python train.py --num_hidden_layers=16 --intermediate_size=640 --positions="rope" --beta1=0.9 --max_seq_len=1024 --doc_mask=true
Each number is 200 + 40 x the weight over the matrix's rms, rounded and kept within 0 to 999. Layers, rows and columns count from 0.

# layer 5 attention query, 320x160, rms 0.106, rows 0-54, columns 80-119
189,265,217,164,189,135,203,239,221,274,197,221,144,208,199,248,208,274,177,203,219,257,212,151,153,141,141,203,177,194,246,261,254,172,172,255,211,159,200,159
128,170,244,336,267,184,242,141,230,88,180,262,289,116,258,97,120,82,255,235,186,240,152,262,260,245,225,180,329,144,126,102,122,221,230,164,225,299,150,224
232,214,240,183,251,208,211,211,276,253,214,180,211,192,171,178,269,249,182,184,232,192,222,223,200,203,215,228,129,197,171,260,188,173,140,181,241,171,273,212
184,164,153,273,200,221,216,234,201,180,219,187,207,188,167,211,149,258,264,225,172,206,252,205,224,199,227,199,265,176,225,187,210,167,137,228,191,224,168,211
203,168,199,138,142,146,180,244,198,173,124,157,184,179,200,169,167,216,240,127,208,165,200,263,217,165,201,197,169,190,171,211,226,169,174,172,192,210,160,245
145,192,192,232,194,184,189,197,225,208,169,169,236,210,199,198,172,216,206,150,226,166,274,179,218,167,207,129,128,189,133,219,230,234,181,176,187,165,226,258
174,242,198,180,138,169,273,303,197,219,157,199,167,278,222,136,132,153,211,184,158,188,167,290,189,191,197,194,208,225,184,170,181,267,180,180,144,218,66,261
219,208,237,130,125,303,197,165,139,251,179,209,146,226,236,208,209,291,194,188,155,209,218,148,244,176,174,250,234,183,273,165,198,245,209,250,143,179,222,113
161,213,253,230,178,202,190,144,178,203,226,217,194,93,176,210,192,194,200,243,204,183,194,159,138,171,171,189,280,182,218,153,166,178,219,274,209,201,179,150
228,235,153,261,195,163,217,291,223,176,219,201,344,210,199,116,193,185,240,185,190,167,238,248,194,150,165,223,209,225,160,217,140,156,166,207,261,215,191,240
242,214,231,226,203,225,198,89,169,194,210,201,158,219,217,238,220,272,187,187,135,221,212,104,192,216,212,233,246,214,253,212,178,162,250,264,215,184,221,163
209,162,231,176,195,207,252,212,224,177,180,198,232,157,252,179,214,192,233,189,218,202,197,172,187,245,157,216,224,135,142,222,226,195,198,264,157,175,180,239
203,158,207,196,279,175,203,139,150,259,199,233,188,154,179,166,183,247,157,182,114,168,158,227,197,229,227,148,183,195,239,146,139,179,231,163,182,203,235,174
135,263,168,167,212,237,202,205,250,197,226,239,252,190,191,234,172,163,150,244,214,194,216,149,199,156,236,164,270,253,204,175,172,173,187,148,182,225,204,64
267,164,239,184,221,151,228,185,197,236,214,183,157,165,227,225,256,203,195,212,152,243,182,162,185,198,229,158,264,188,197,170,225,186,224,210,93,159,198,182
197,235,217,171,229,202,185,145,162,252,201,221,122,171,181,251,215,186,177,217,144,247,184,148,186,205,233,145,276,208,251,192,199,109,223,266,227,256,184,193
180,216,213,134,205,246,252,230,177,191,172,207,250,204,177,155,241,181,226,202,195,225,174,121,209,239,174,179,203,155,209,195,189,161,229,264,176,237,224,227
137,185,184,205,184,178,184,209,161,131,212,220,264,193,190,180,175,169,197,176,189,84,235,291,240,194,213,224,196,180,183,119,181,185,161,117,281,289,251,180
176,190,141,203,180,224,157,222,221,209,220,202,283,151,88,196,189,136,229,246,268,243,135,178,190,206,173,241,227,245,185,205,157,167,237,160,257,218,261,196
235,174,257,181,215,245,127,157,173,217,173,195,198,193,150,189,211,238,238,187,141,230,182,145,193,214,221,236,197,220,251,197,184,214,250,235,176,217,169,161
213,176,169,235,256,158,206,168,202,209,253,243,182,212,208,225,190,248,141,143,188,155,182,219,209,233,228,167,152,199,228,169,229,179,185,104,222,199,293,209
240,227,276,192,211,236,201,142,166,213,210,197,152,185,244,206,238,238,197,196,164,236,169,140,168,173,144,220,252,172,202,198,183,210,240,272,187,195,216,193
195,239,157,150,163,207,219,282,223,171,243,196,247,151,177,191,186,188,237,216,266,181,243,222,231,155,166,191,168,210,154,173,192,204,162,166,208,203,249,186
171,235,172,148,129,246,128,230,199,213,224,222,238,258,199,199,185,237,187,199,215,189,195,203,232,172,211,223,147,257,278,221,175,255,208,219,196,192,203,179
231,155,237,224,182,156,204,222,212,140,184,159,238,204,226,171,216,206,223,203,254,162,234,220,171,246,184,252,211,156,157,249,222,207,167,226,178,183,147,242
201,244,162,144,228,253,197,206,214,226,216,196,214,265,182,204,215,212,177,240,166,215,238,216,183,173,205,166,158,251,165,218,193,213,187,151,211,238,229,157
270,215,191,227,237,247,200,202,267,188,219,134,208,207,169,254,208,185,214,236,279,193,266,188,167,209,188,221,196,191,185,218,212,241,143,183,237,170,180,181
150,231,161,170,144,217,191,202,206,191,232,209,284,172,155,105,177,291,189,171,165,209,138,268,297,218,186,202,152,248,274,157,152,212,216,204,187,188,231,212
185,246,251,126,143,233,260,183,163,269,222,192,128,164,197,228,198,231,245,174,151,261,178,152,181,182,142,165,268,174,191,190,220,189,299,293,127,201,177,171
247,192,155,260,237,166,208,228,181,244,220,199,195,199,132,173,193,198,203,212,142,241,178,269,199,262,202,181,214,221,251,214,142,118,268,182,235,230,185,239
227,191,200,152,213,202,189,142,128,244,198,234,72,193,171,260,191,234,151,127,108,214,162,193,221,223,209,191,165,205,217,190,216,193,212,195,218,209,240,247
183,206,147,230,229,216,190,204,237,213,215,209,190,222,114,221,187,197,186,204,191,257,199,199,228,195,211,175,188,280,258,222,150,186,202,146,245,213,195,195
183,164,201,157,132,201,211,208,171,188,299,209,236,207,183,142,241,279,200,155,200,273,233,188,251,233,218,230,139,203,193,211,234,199,215,244,175,166,163,183
255,186,225,204,212,173,181,208,200,256,232,187,203,194,163,156,235,222,131,160,152,167,197,130,248,253,248,195,135,221,206,208,178,88,238,303,171,194,202,169
165,273,211,206,157,197,223,202,135,293,227,204,225,152,191,138,227,154,306,261,177,220,115,162,199,215,172,196,175,124,226,228,178,207,220,114,217,180,158,256
207,167,131,163,211,213,215,225,220,217,157,193,190,258,228,229,157,153,90,259,199,195,304,247,219,256,220,201,156,214,181,145,199,143,110,207,205,210,268,203
275,199,194,162,131,150,216,249,264,237,243,202,191,120,167,144,220,226,162,152,187,267,216,230,173,192,229,184,209,207,239,207,236,182,218,248,198,175,167,247
242,200,146,184,168,128,210,215,288,224,279,278,179,212,190,137,108,263,222,127,181,201,254,173,203,164,208,175,231,235,123,229,244,156,158,253,205,199,182,167
169,179,217,216,250,235,163,181,166,158,190,205,182,234,206,255,128,193,233,243,189,140,223,138,185,129,191,263,225,217,187,157,190,177,167,212,256,242,198,210
164,155,235,221,241,277,139,166,64,219,144,109,200,323,255,286,277,185,204,204,153,140,173,216,269,253,215,213,170,99,297,154,200,258,219,137,226,187,184,198
191,164,265,223,254,218,253,240,126,178,198,220,203,165,237,211,192,202,263,113,169,182,185,196,229,253,197,202,236,255,260,254,155,169,280,209,128,225,254,208
267,240,212,178,203,222,173,175,268,224,290,233,238,169,186,275,221,139,129,253,157,183,176,156,200,236,191,228,186,226,226,185,196,221,211,181,202,198,271,170
256,224,142,129,247,216,216,208,254,194,237,165,195,172,256,237,263,229,165,187,193,241,203,241,178,226,249,177,185,265,264,187,206,210,220,175,163,192,261,213
207,224,202,165,207,246,186,132,236,220,208,227,276,187,179,221,183,229,210,198,172,182,245,181,232,167,157,156,209,167,198,207,196,218,152,198,200,194,213,155
205,122,267,261,213,142,242,234,128,201,200,223,121,132,170,244,211,275,178,218,171,174,145,190,136,196,222,180,169,154,200,245,151,191,279,199,227,173,240,267
231,191,250,182,255,198,221,225,203,209,205,136,260,207,166,180,221,255,226,107,206,174,191,196,192,185,216,133,227,277,214,159,182,225,265,200,209,148,240,165
214,197,233,206,186,236,213,172,156,237,249,229,274,155,161,197,163,222,209,250,190,191,180,130,234,164,176,216,199,198,177,236,197,232,212,198,159,159,248,114
258,249,98,146,177,231,189,133,267,227,248,203,233,290,219,208,203,156,166,230,131,250,238,195,293,220,153,261,243,282,191,143,207,207,167,174,191,177,209,160
226,232,200,214,172,204,117,280,191,316,210,187,168,221,234,292,205,162,152,214,234,166,179,228,213,113,233,218,190,172,224,173,268,181,186,221,178,218,217,224
204,270,182,181,173,231,117,239,242,293,235,140,205,246,168,191,191,203,167,180,241,228,192,202,206,171,207,218,136,248,200,174,183,200,180,216,159,212,211,174
226,198,176,212,158,234,197,141,196,150,129,256,146,218,250,248,163,135,222,247,160,192,241,250,232,146,174,203,222,150,191,223,216,211,95,195,242,211,185,242
222,180,265,140,233,154,210,207,221,204,243,196,217,156,156,197,256,156,220,164,189,166,195,198,196,290,234,279,199,224,275,237,175,182,229,222,173,256,167,200
192,230,182,255,161,216,164,182,152,161,155,250,202,214,215,141,221,231,183,247,211,248,257,222,191,149,200,201,165,131,119,190,183,183,142,194,207,187,143,195
243,205,155,206,184,192,227,210,206,130,163,209,159,133,184,153,180,254,227,230,200,260,157,194,154,152,176,189,203,225,97,147,200,251,258,231,204,167,222,242
164,237,185,243,162,208,176,221,194,286,228,154,226,236,179,202,212,292,132,160,212,202,146,152,201,165,289,164,209,169,251,164,194,224,297,219,188,169,202,181
# layer 5 attention key, 320x160, rms 0.0989, rows 0-53, columns 80-119
252,221,227,192,209,194,255,169,183,231,233,199,138,183,210,206,184,262,179,177,154,262,186,157,180,168,245,193,150,197,169,152,235,220,156,184,102,195,171,183
250,217,232,226,239,165,229,193,138,209,217,218,174,246,234,196,227,153,205,233,198,269,112,220,158,268,164,226,188,157,150,225,195,184,189,226,232,191,237,238
201,199,232,192,217,195,183,211,240,126,164,191,195,165,202,137,241,202,177,234,185,195,267,188,150,261,193,163,200,116,140,189,254,127,205,176,142,209,197,153
232,202,206,185,206,180,231,171,204,233,223,226,166,210,207,199,179,243,216,270,203,201,165,136,140,157,245,190,198,161,196,203,205,169,157,232,185,227,237,174
167,189,187,179,141,169,182,229,249,211,219,230,255,180,201,221,184,208,191,217,184,130,167,221,206,169,293,222,266,270,230,162,149,185,207,178,269,190,216,187
190,198,243,257,226,176,180,249,230,196,212,201,214,192,177,235,225,206,194,259,184,183,210,212,131,146,233,217,205,212,183,236,174,191,209,174,228,154,192,208
208,256,263,183,272,174,203,219,193,203,144,152,146,243,265,276,270,147,182,169,269,245,240,197,191,207,196,168,166,268,178,244,150,135,238,164,154,209,167,211
239,167,165,150,176,152,294,124,211,216,131,169,168,175,162,197,188,222,241,177,240,241,262,208,170,186,156,152,133,181,191,204,258,202,187,224,135,163,184,225
120,199,233,238,151,153,159,153,200,128,219,254,266,280,169,234,189,215,258,164,199,179,142,154,177,218,185,182,200,218,209,182,211,226,220,211,208,287,222,204
113,279,257,201,195,199,210,186,236,247,214,199,161,173,267,204,257,251,203,173,232,223,127,213,153,214,165,195,225,217,207,187,181,142,224,227,131,214,189,172
233,215,119,191,162,155,269,195,225,234,214,244,159,173,144,130,130,241,195,211,179,176,161,190,191,187,204,246,149,169,168,163,260,200,111,216,175,214,184,179
134,205,194,183,234,176,139,204,227,130,188,259,280,180,188,176,179,145,264,176,212,165,166,212,244,224,156,220,247,167,193,238,241,149,226,198,240,245,205,179
167,134,161,243,222,153,231,205,225,180,163,222,265,201,186,169,209,167,202,219,169,210,182,180,157,203,276,162,136,190,123,181,182,254,193,269,147,164,164,307
218,227,175,201,196,215,197,199,215,230,145,166,246,217,190,231,206,194,147,179,233,145,190,220,183,199,194,173,188,165,215,143,191,243,212,196,265,197,170,292
289,169,190,201,265,243,161,133,258,254,117,220,153,117,202,246,132,235,192,200,168,223,241,149,147,228,195,146,200,183,144,152,195,191,131,205,201,177,244,169
184,247,162,209,220,151,210,119,236,170,177,213,188,282,246,218,202,231,189,124,221,136,224,186,126,278,259,224,137,183,176,211,188,199,163,247,222,169,217,238
194,189,177,227,266,115,173,182,242,163,90,256,229,193,228,232,188,140,251,171,248,194,261,200,194,210,172,192,268,222,154,206,191,141,181,202,169,216,264,156
118,136,218,211,194,203,179,208,185,125,123,185,220,204,148,234,240,206,212,156,202,167,230,237,205,191,188,189,225,267,238,204,185,234,294,213,209,231,219,288
168,221,159,213,151,277,153,170,213,196,175,174,219,243,173,220,231,170,191,202,198,218,221,206,184,157,178,215,210,174,287,220,193,221,215,200,268,209,232,206
245,209,133,191,164,161,268,210,194,221,195,211,212,177,159,166,155,228,193,226,197,218,238,183,127,180,189,191,135,235,185,140,239,217,84,227,197,189,164,167
207,131,186,207,180,228,184,199,190,172,210,161,242,201,215,102,219,190,145,220,142,189,162,198,229,202,220,200,158,188,181,218,183,269,199,211,236,168,186,265
178,169,155,192,209,138,223,172,241,193,176,286,160,181,170,192,160,202,250,221,229,201,173,148,171,224,159,204,190,182,141,200,235,208,162,236,133,255,232,161
151,234,200,196,165,294,168,170,207,183,166,151,281,210,145,174,189,153,252,179,237,118,227,267,245,214,161,208,208,171,252,277,204,208,301,212,290,204,202,255
294,189,166,165,168,159,256,268,167,258,272,181,190,195,169,205,197,213,158,266,223,212,192,201,190,142,214,184,167,237,220,158,208,169,168,207,213,180,158,170
195,163,232,179,206,203,162,237,180,165,242,216,170,141,160,220,176,229,220,238,231,273,119,166,210,175,97,219,290,191,261,211,252,96,142,159,237,239,199,118
183,246,129,227,227,149,236,192,175,231,145,183,241,246,285,196,241,167,199,157,217,184,234,231,234,232,215,199,158,191,158,183,124,273,283,274,133,180,261,258
168,231,157,158,180,303,169,178,189,196,202,177,191,221,183,141,194,196,154,198,195,171,195,211,273,227,158,232,214,156,279,201,205,250,177,232,236,231,199,169
229,125,217,260,168,177,250,286,192,223,206,200,260,180,155,208,164,184,229,257,174,180,231,246,144,174,224,171,161,249,163,178,183,221,223,189,200,189,105,241
234,182,213,182,201,118,204,191,248,185,168,237,267,253,222,187,192,159,241,149,295,179,286,175,145,249,227,194,132,196,231,261,149,179,225,223,209,175,204,217
184,193,202,294,271,199,210,265,207,222,190,241,148,186,186,222,203,192,136,204,184,219,244,200,136,235,202,187,197,216,169,154,158,186,142,238,156,179,179,209
214,116,214,220,221,171,246,194,176,177,184,176,215,183,224,193,205,201,193,201,210,172,231,192,149,190,277,208,131,188,154,232,214,229,172,215,142,140,184,224
257,237,134,228,183,258,257,211,213,276,212,164,164,216,214,201,222,222,135,203,147,231,278,228,134,171,195,229,192,212,215,160,190,261,150,224,206,168,162,216
207,155,216,149,206,241,190,143,174,191,225,179,192,215,251,206,190,208,234,240,145,215,183,179,203,196,227,219,179,229,169,225,218,168,203,245,178,204,178,187
212,255,161,128,162,274,217,189,341,231,217,184,205,236,194,233,228,219,199,229,206,265,217,173,175,214,271,154,128,177,207,177,207,199,167,244,154,188,189,145
202,143,248,234,215,156,287,181,234,222,181,185,136,231,155,219,188,256,220,164,182,214,185,190,114,138,221,210,201,225,141,212,177,194,217,206,148,214,218,153
204,229,223,178,145,180,105,159,223,161,176,212,245,244,245,255,269,196,184,216,208,167,272,139,253,233,239,231,218,143,184,261,171,174,154,187,184,195,209,142
219,209,155,192,165,184,213,166,239,118,219,308,160,163,174,168,156,229,154,210,224,261,138,114,105,142,228,192,186,219,147,259,163,181,183,217,191,263,182,246
237,281,188,194,192,211,218,207,174,143,189,264,150,162,254,195,217,184,188,273,247,264,168,174,158,220,181,171,191,203,173,227,173,218,184,178,234,216,152,204
187,222,263,185,226,225,145,143,139,263,181,87,237,245,275,240,282,196,203,143,189,145,231,245,301,224,225,203,230,138,247,123,193,214,240,192,158,123,229,124
164,147,178,206,184,206,199,187,213,223,247,191,208,206,122,168,161,191,233,170,174,192,211,224,196,169,193,230,221,206,205,196,238,168,163,257,199,177,224,187
165,135,159,170,211,197,239,184,213,193,222,240,217,181,163,223,178,186,160,209,229,179,178,212,260,184,193,184,203,230,202,228,178,126,186,319,133,226,201,128
235,200,201,128,267,193,185,226,273,209,227,140,227,265,214,229,236,237,181,211,145,161,229,156,188,207,243,201,228,225,186,136,240,235,179,169,131,215,228,197
229,150,101,191,262,227,145,170,229,193,258,164,260,192,200,205,168,160,150,274,200,152,243,199,219,193,214,121,174,206,192,191,234,153,187,201,271,124,243,198
239,252,161,129,147,212,224,171,231,273,187,203,186,160,164,203,219,201,211,180,227,253,215,194,156,204,174,172,145,132,142,149,252,212,195,235,95,212,182,213
181,176,218,238,232,178,182,219,119,62,189,215,138,162,172,179,207,232,179,242,201,239,190,199,183,151,202,277,250,239,189,210,143,203,205,193,257,216,181,135
181,151,176,207,213,209,216,243,220,216,208,240,227,115,120,225,175,207,144,177,210,160,199,201,186,161,143,137,156,231,146,200,191,199,200,231,202,169,212,191
185,237,251,130,163,155,284,196,245,237,186,222,170,109,112,229,225,206,208,182,157,160,228,169,173,163,230,186,187,194,164,212,214,270,194,199,114,178,177,231
227,193,209,109,167,245,191,193,302,268,201,187,202,272,299,234,234,177,192,254,232,170,202,186,194,218,186,156,177,167,215,242,238,307,199,176,161,133,148,280
204,168,116,178,251,244,184,197,198,173,242,218,244,172,194,175,130,203,211,292,247,205,286,169,230,152,208,251,214,188,242,192,224,154,165,159,220,213,197,171
193,163,193,223,263,236,215,191,218,254,193,221,237,167,159,215,194,187,209,161,202,190,240,164,189,210,184,165,162,239,182,156,183,204,207,189,254,202,227,193
231,269,153,132,171,206,164,142,164,203,221,126,185,191,293,208,173,169,223,261,244,270,177,196,211,192,223,196,194,151,256,238,257,193,147,248,161,179,199,235
143,200,188,223,230,147,172,213,200,204,197,194,203,275,193,256,216,198,174,160,239,200,220,215,176,262,264,193,251,249,228,115,219,158,162,225,111,283,192,129
205,227,187,195,146,187,193,136,129,228,202,210,203,146,189,179,232,200,237,213,236,238,172,213,187,186,190,201,162,137,179,223,176,215,205,193,216,183,152,211
213,211,307,193,194,141,197,184,221,219,227,181,196,88,173,213,220,235,144,249,174,169,105,178,186,105,182,125,171,173,213,260,183,279,241,145,190,129,147,297
# layer 5 attention value, 320x160, rms 0.0826, rows 0-31, columns 80-119
229,220,167,271,177,188,198,181,169,186,188,188,185,197,240,191,200,231,106,196,217,126,218,163,240,224,223,216,246,247,174,204,109,145,149,214,228,197,217,212
197,266,177,171,197,176,215,186,221,169,203,185,128,177,211,204,209,218,193,194,262,195,189,167,205,202,162,194,233,205,223,205,234,111,138,175,213,188,227,134
145,219,199,164,224,166,179,181,163,194,186,196,180,152,164,190,200,240,213,167,185,190,173,160,183,219,279,201,277,214,189,266,250,132,206,207,232,175,205,210
215,153,187,260,197,244,202,220,207,189,193,204,205,221,203,230,213,135,103,194,191,203,266,250,201,259,259,186,188,233,184,198,223,277,176,222,194,231,217,278
223,186,203,211,159,200,173,224,258,210,242,231,247,201,231,173,206,215,227,207,222,163,195,200,174,181,246,192,158,167,197,192,219,242,230,185,228,208,258,235
147,197,204,204,172,180,215,187,207,186,223,175,201,188,194,244,170,208,215,191,186,193,218,192,201,203,154,191,200,233,227,168,189,159,134,305,232,196,218,209
268,219,220,198,198,224,182,194,206,214,181,200,207,165,214,217,178,156,151,203,190,269,209,228,253,232,217,155,160,203,216,175,176,233,189,216,235,190,148,208
161,191,234,164,240,205,213,178,202,176,209,199,192,263,183,176,211,187,218,168,244,214,216,159,167,193,143,224,269,200,210,182,193,175,239,212,202,186,152,213
194,256,222,193,169,139,230,215,217,162,207,172,115,178,139,191,209,216,227,225,211,204,207,158,215,144,103,172,130,235,226,179,232,169,170,196,158,206,266,177
190,138,185,176,228,187,197,167,188,236,238,185,200,276,213,218,210,216,256,201,194,100,200,246,192,229,179,210,223,209,214,155,156,188,289,175,179,209,243,199
246,256,197,213,193,172,209,208,239,202,197,219,219,197,226,194,179,156,181,202,202,254,251,242,214,151,201,206,133,186,226,193,224,226,174,278,217,235,242,216
251,186,214,210,223,253,171,155,181,193,174,192,156,137,232,215,207,169,121,174,186,175,201,188,197,256,224,201,244,228,209,258,205,191,188,144,215,212,180,236
223,114,203,203,199,236,178,209,175,157,208,200,151,232,169,213,238,148,137,211,223,196,204,179,212,162,166,117,190,238,179,158,218,246,229,222,166,207,154,257
280,194,206,187,243,156,194,206,215,249,210,211,231,224,224,169,193,203,254,250,238,120,180,249,195,243,217,221,185,170,161,196,135,162,294,186,161,194,203,206
199,159,228,230,181,180,163,194,202,189,171,208,221,182,157,231,156,188,180,202,253,249,254,225,237,213,190,207,185,204,212,125,234,261,192,196,184,210,184,267
185,139,189,183,204,154,230,209,167,203,187,217,248,191,134,196,193,225,200,230,185,135,198,205,184,155,219,186,217,189,198,198,229,170,216,187,165,188,223,196
190,185,227,201,164,156,204,188,226,191,213,181,216,224,230,192,174,240,182,164,249,189,252,193,225,219,150,241,174,213,234,171,257,284,124,239,226,204,274,189
182,211,222,205,149,193,207,177,111,173,198,201,201,160,199,197,197,187,204,225,301,160,165,202,260,218,166,227,206,206,192,261,141,194,236,229,215,178,189,132
184,108,186,174,217,218,180,170,196,228,221,199,286,275,249,222,183,234,215,204,166,158,218,256,169,208,232,216,263,233,203,159,168,199,208,184,210,210,174,252
203,242,197,243,153,160,216,156,268,200,199,206,235,165,221,223,217,246,165,117,182,202,190,173,154,241,194,170,202,205,230,222,213,163,145,159,228,190,216,196
248,259,209,179,231,213,204,180,207,216,208,215,170,165,202,169,216,177,177,209,197,210,191,147,243,205,262,225,195,216,204,252,172,183,179,157,179,199,261,217
189,195,168,192,205,126,168,217,190,216,212,190,210,206,134,279,240,236,261,190,142,216,146,188,189,200,191,188,128,190,190,186,197,190,228,190,212,192,189,231
229,186,228,203,175,139,202,244,216,211,175,202,200,168,147,172,207,204,221,191,276,213,167,164,220,156,237,193,137,184,197,253,255,239,197,217,155,211,255,204
211,240,228,136,205,227,209,237,185,207,218,211,189,198,150,154,216,208,263,229,215,244,183,232,213,168,165,227,123,191,196,260,175,247,204,250,213,204,183,221
254,123,213,218,181,174,181,213,210,192,220,223,240,264,212,258,193,220,210,210,209,234,220,200,242,216,164,119,194,202,169,98,198,248,237,180,233,214,143,289
213,143,217,208,207,188,208,189,162,232,204,199,235,286,213,232,205,189,301,207,176,168,183,248,180,177,197,191,182,204,203,158,151,218,275,198,166,226,161,239
180,238,121,250,206,179,186,204,206,244,159,204,239,199,206,201,184,177,195,174,186,213,175,211,220,228,281,200,154,152,186,249,205,187,200,145,208,195,252,176
226,127,213,230,180,167,214,208,172,193,181,203,214,217,175,203,175,191,179,205,208,193,195,175,217,236,180,195,212,187,184,178,224,246,205,202,216,186,187,174
127,233,186,220,186,187,231,169,210,209,208,194,178,197,180,212,211,228,204,193,177,131,163,148,156,208,140,179,193,201,231,249,185,138,159,251,200,200,205,189
215,216,226,180,202,199,175,234,189,166,185,200,181,195,195,227,205,163,245,196,265,264,246,207,195,176,146,167,169,219,197,178,186,238,179,234,173,181,172,226
239,246,220,164,216,206,196,220,244,142,209,203,129,130,196,187,233,167,151,190,226,244,226,120,200,209,164,184,185,219,171,281,266,194,173,182,193,200,228,217
181,152,194,244,173,114,151,218,205,216,203,204,229,207,141,200,190,194,250,270,218,86,170,203,184,135,219,189,208,195,200,115,213,207,191,222,144,243,253,164
# layer 5 attention output (transposed), 320x160, rms 0.0844, rows 0-31, columns 80-119
215,187,192,163,169,212,197,207,256,259,172,203,190,215,213,179,175,189,215,210,261,233,147,256,194,233,234,166,126,207,149,251,182,255,206,250,200,222,193,203
156,206,143,211,159,223,212,188,222,210,223,247,243,200,158,157,196,155,184,224,268,278,175,235,221,213,204,203,123,209,186,186,194,227,217,115,212,205,191,224
225,180,205,175,159,231,228,192,207,194,203,199,238,206,216,166,206,151,147,239,256,246,225,206,292,223,232,180,139,204,188,166,219,248,210,141,161,214,182,223
243,169,218,213,180,195,194,239,187,219,160,153,204,182,181,195,224,184,236,215,197,197,226,167,166,173,173,201,175,195,193,227,189,189,234,240,215,181,189,176
247,174,243,171,167,202,212,210,173,196,174,152,113,186,243,178,223,221,159,190,212,163,200,212,224,136,236,192,203,167,214,200,232,189,197,226,188,211,176,218
208,155,206,199,187,183,257,188,215,276,238,209,237,170,188,186,230,173,183,235,226,268,172,164,218,264,193,198,156,200,197,231,214,186,196,134,181,265,181,252
233,208,180,209,213,147,188,229,187,177,196,181,177,183,137,174,209,231,230,188,221,176,216,155,201,104,140,202,218,174,162,193,154,161,210,239,200,195,215,232
192,235,240,251,160,241,238,201,228,218,154,186,239,194,175,206,258,208,184,232,167,205,227,217,238,206,209,252,193,211,231,218,212,200,188,222,208,227,220,189
189,170,192,265,248,211,202,153,258,220,272,230,214,196,130,171,172,140,176,227,188,285,215,254,206,198,176,213,177,187,198,249,204,183,176,127,238,212,205,213
177,230,228,154,240,197,219,160,217,214,145,178,210,188,256,265,212,207,222,140,195,139,171,187,152,272,208,186,244,206,182,195,210,195,155,258,179,167,175,142
190,159,227,218,215,153,140,158,212,247,180,190,187,170,182,207,202,268,243,171,140,206,223,209,123,226,195,192,202,157,190,221,184,158,214,202,204,205,163,193
185,228,197,166,237,215,154,214,211,196,154,193,216,177,227,217,228,168,231,173,219,188,191,201,195,202,201,186,213,239,176,197,160,252,244,252,168,183,237,194
194,219,193,210,208,187,236,206,184,181,195,221,202,200,144,220,191,165,246,184,217,231,224,193,207,170,177,233,157,260,170,245,185,229,241,241,262,196,195,204
165,213,201,144,231,215,128,135,202,192,179,186,163,198,259,241,213,195,224,161,146,155,190,186,126,229,230,187,253,192,211,221,163,210,183,287,209,198,202,169
282,215,240,219,225,201,243,180,197,218,243,120,213,187,165,147,224,199,177,216,139,207,194,231,200,154,160,218,188,198,212,229,147,138,216,224,229,205,233,244
222,188,254,214,245,203,171,144,219,191,255,195,184,177,195,171,213,177,168,223,215,214,245,227,197,233,203,178,212,189,224,265,186,207,180,167,181,219,214,168
220,171,210,188,169,194,217,134,232,265,253,207,225,190,161,156,202,219,189,212,233,213,177,199,183,221,183,185,162,258,208,170,205,101,210,132,203,201,164,227
137,233,237,141,209,230,177,177,210,191,223,231,206,233,164,167,156,187,157,157,173,206,247,188,205,172,207,171,177,253,223,211,167,225,199,240,200,191,168,181
243,203,244,165,196,205,246,155,187,210,179,139,194,188,228,236,270,262,188,175,213,126,181,138,215,263,227,161,234,183,180,229,196,229,176,227,152,168,240,154
227,193,157,181,164,229,237,242,208,221,166,203,171,228,212,164,222,207,197,260,269,258,186,222,252,210,192,219,186,196,197,158,215,160,199,203,179,193,200,238
209,198,195,212,214,205,162,192,221,204,178,229,173,179,217,193,217,178,244,166,181,180,221,213,208,207,214,188,248,163,150,203,189,258,247,256,197,233,231,198
231,173,203,184,202,205,218,223,237,184,217,161,160,226,251,200,233,175,188,217,196,227,222,197,206,222,200,235,212,213,209,217,215,220,204,206,179,252,208,240
201,192,177,227,263,218,185,207,196,160,244,199,176,206,218,157,224,159,216,212,168,228,229,241,193,173,251,216,173,234,220,171,194,122,226,166,249,233,182,212
164,170,249,226,186,206,170,194,208,208,229,193,157,186,223,227,227,255,206,161,108,157,215,176,171,229,214,181,215,233,210,229,164,187,255,180,200,222,190,175
239,192,180,186,174,199,243,220,226,207,211,155,186,219,201,199,228,179,210,257,216,210,195,184,218,175,184,252,205,230,212,241,172,198,196,219,189,213,211,251
208,209,264,142,227,204,201,169,200,213,191,152,173,187,238,272,211,207,190,173,163,124,190,155,158,252,199,198,260,185,186,214,210,191,185,288,202,172,208,176
198,192,236,186,214,186,142,237,170,154,179,183,193,222,223,156,177,191,217,226,236,122,226,219,222,157,169,195,261,169,225,146,240,218,179,239,183,203,157,150
207,226,163,192,231,249,204,215,204,173,270,231,209,230,169,181,194,179,178,253,264,228,229,198,205,176,196,197,167,277,225,178,189,164,185,178,237,192,208,247
151,159,182,181,171,235,209,226,224,215,168,219,179,194,183,212,185,133,173,225,272,215,204,209,200,190,200,224,193,239,208,215,219,209,205,191,191,258,168,186
175,222,211,233,200,173,246,206,201,159,257,249,226,234,108,214,192,227,198,181,150,207,218,162,210,209,227,234,178,217,186,208,188,157,219,202,237,213,170,200
156,230,127,260,233,254,221,245,218,178,203,271,237,224,152,180,249,199,229,186,169,275,205,230,234,184,247,240,174,258,206,182,169,178,270,168,255,213,234,235
237,192,181,210,212,198,180,192,174,174,178,216,213,241,224,205,130,133,176,153,206,220,185,228,160,174,197,215,185,231,253,229,199,177,185,226,276,175,178,177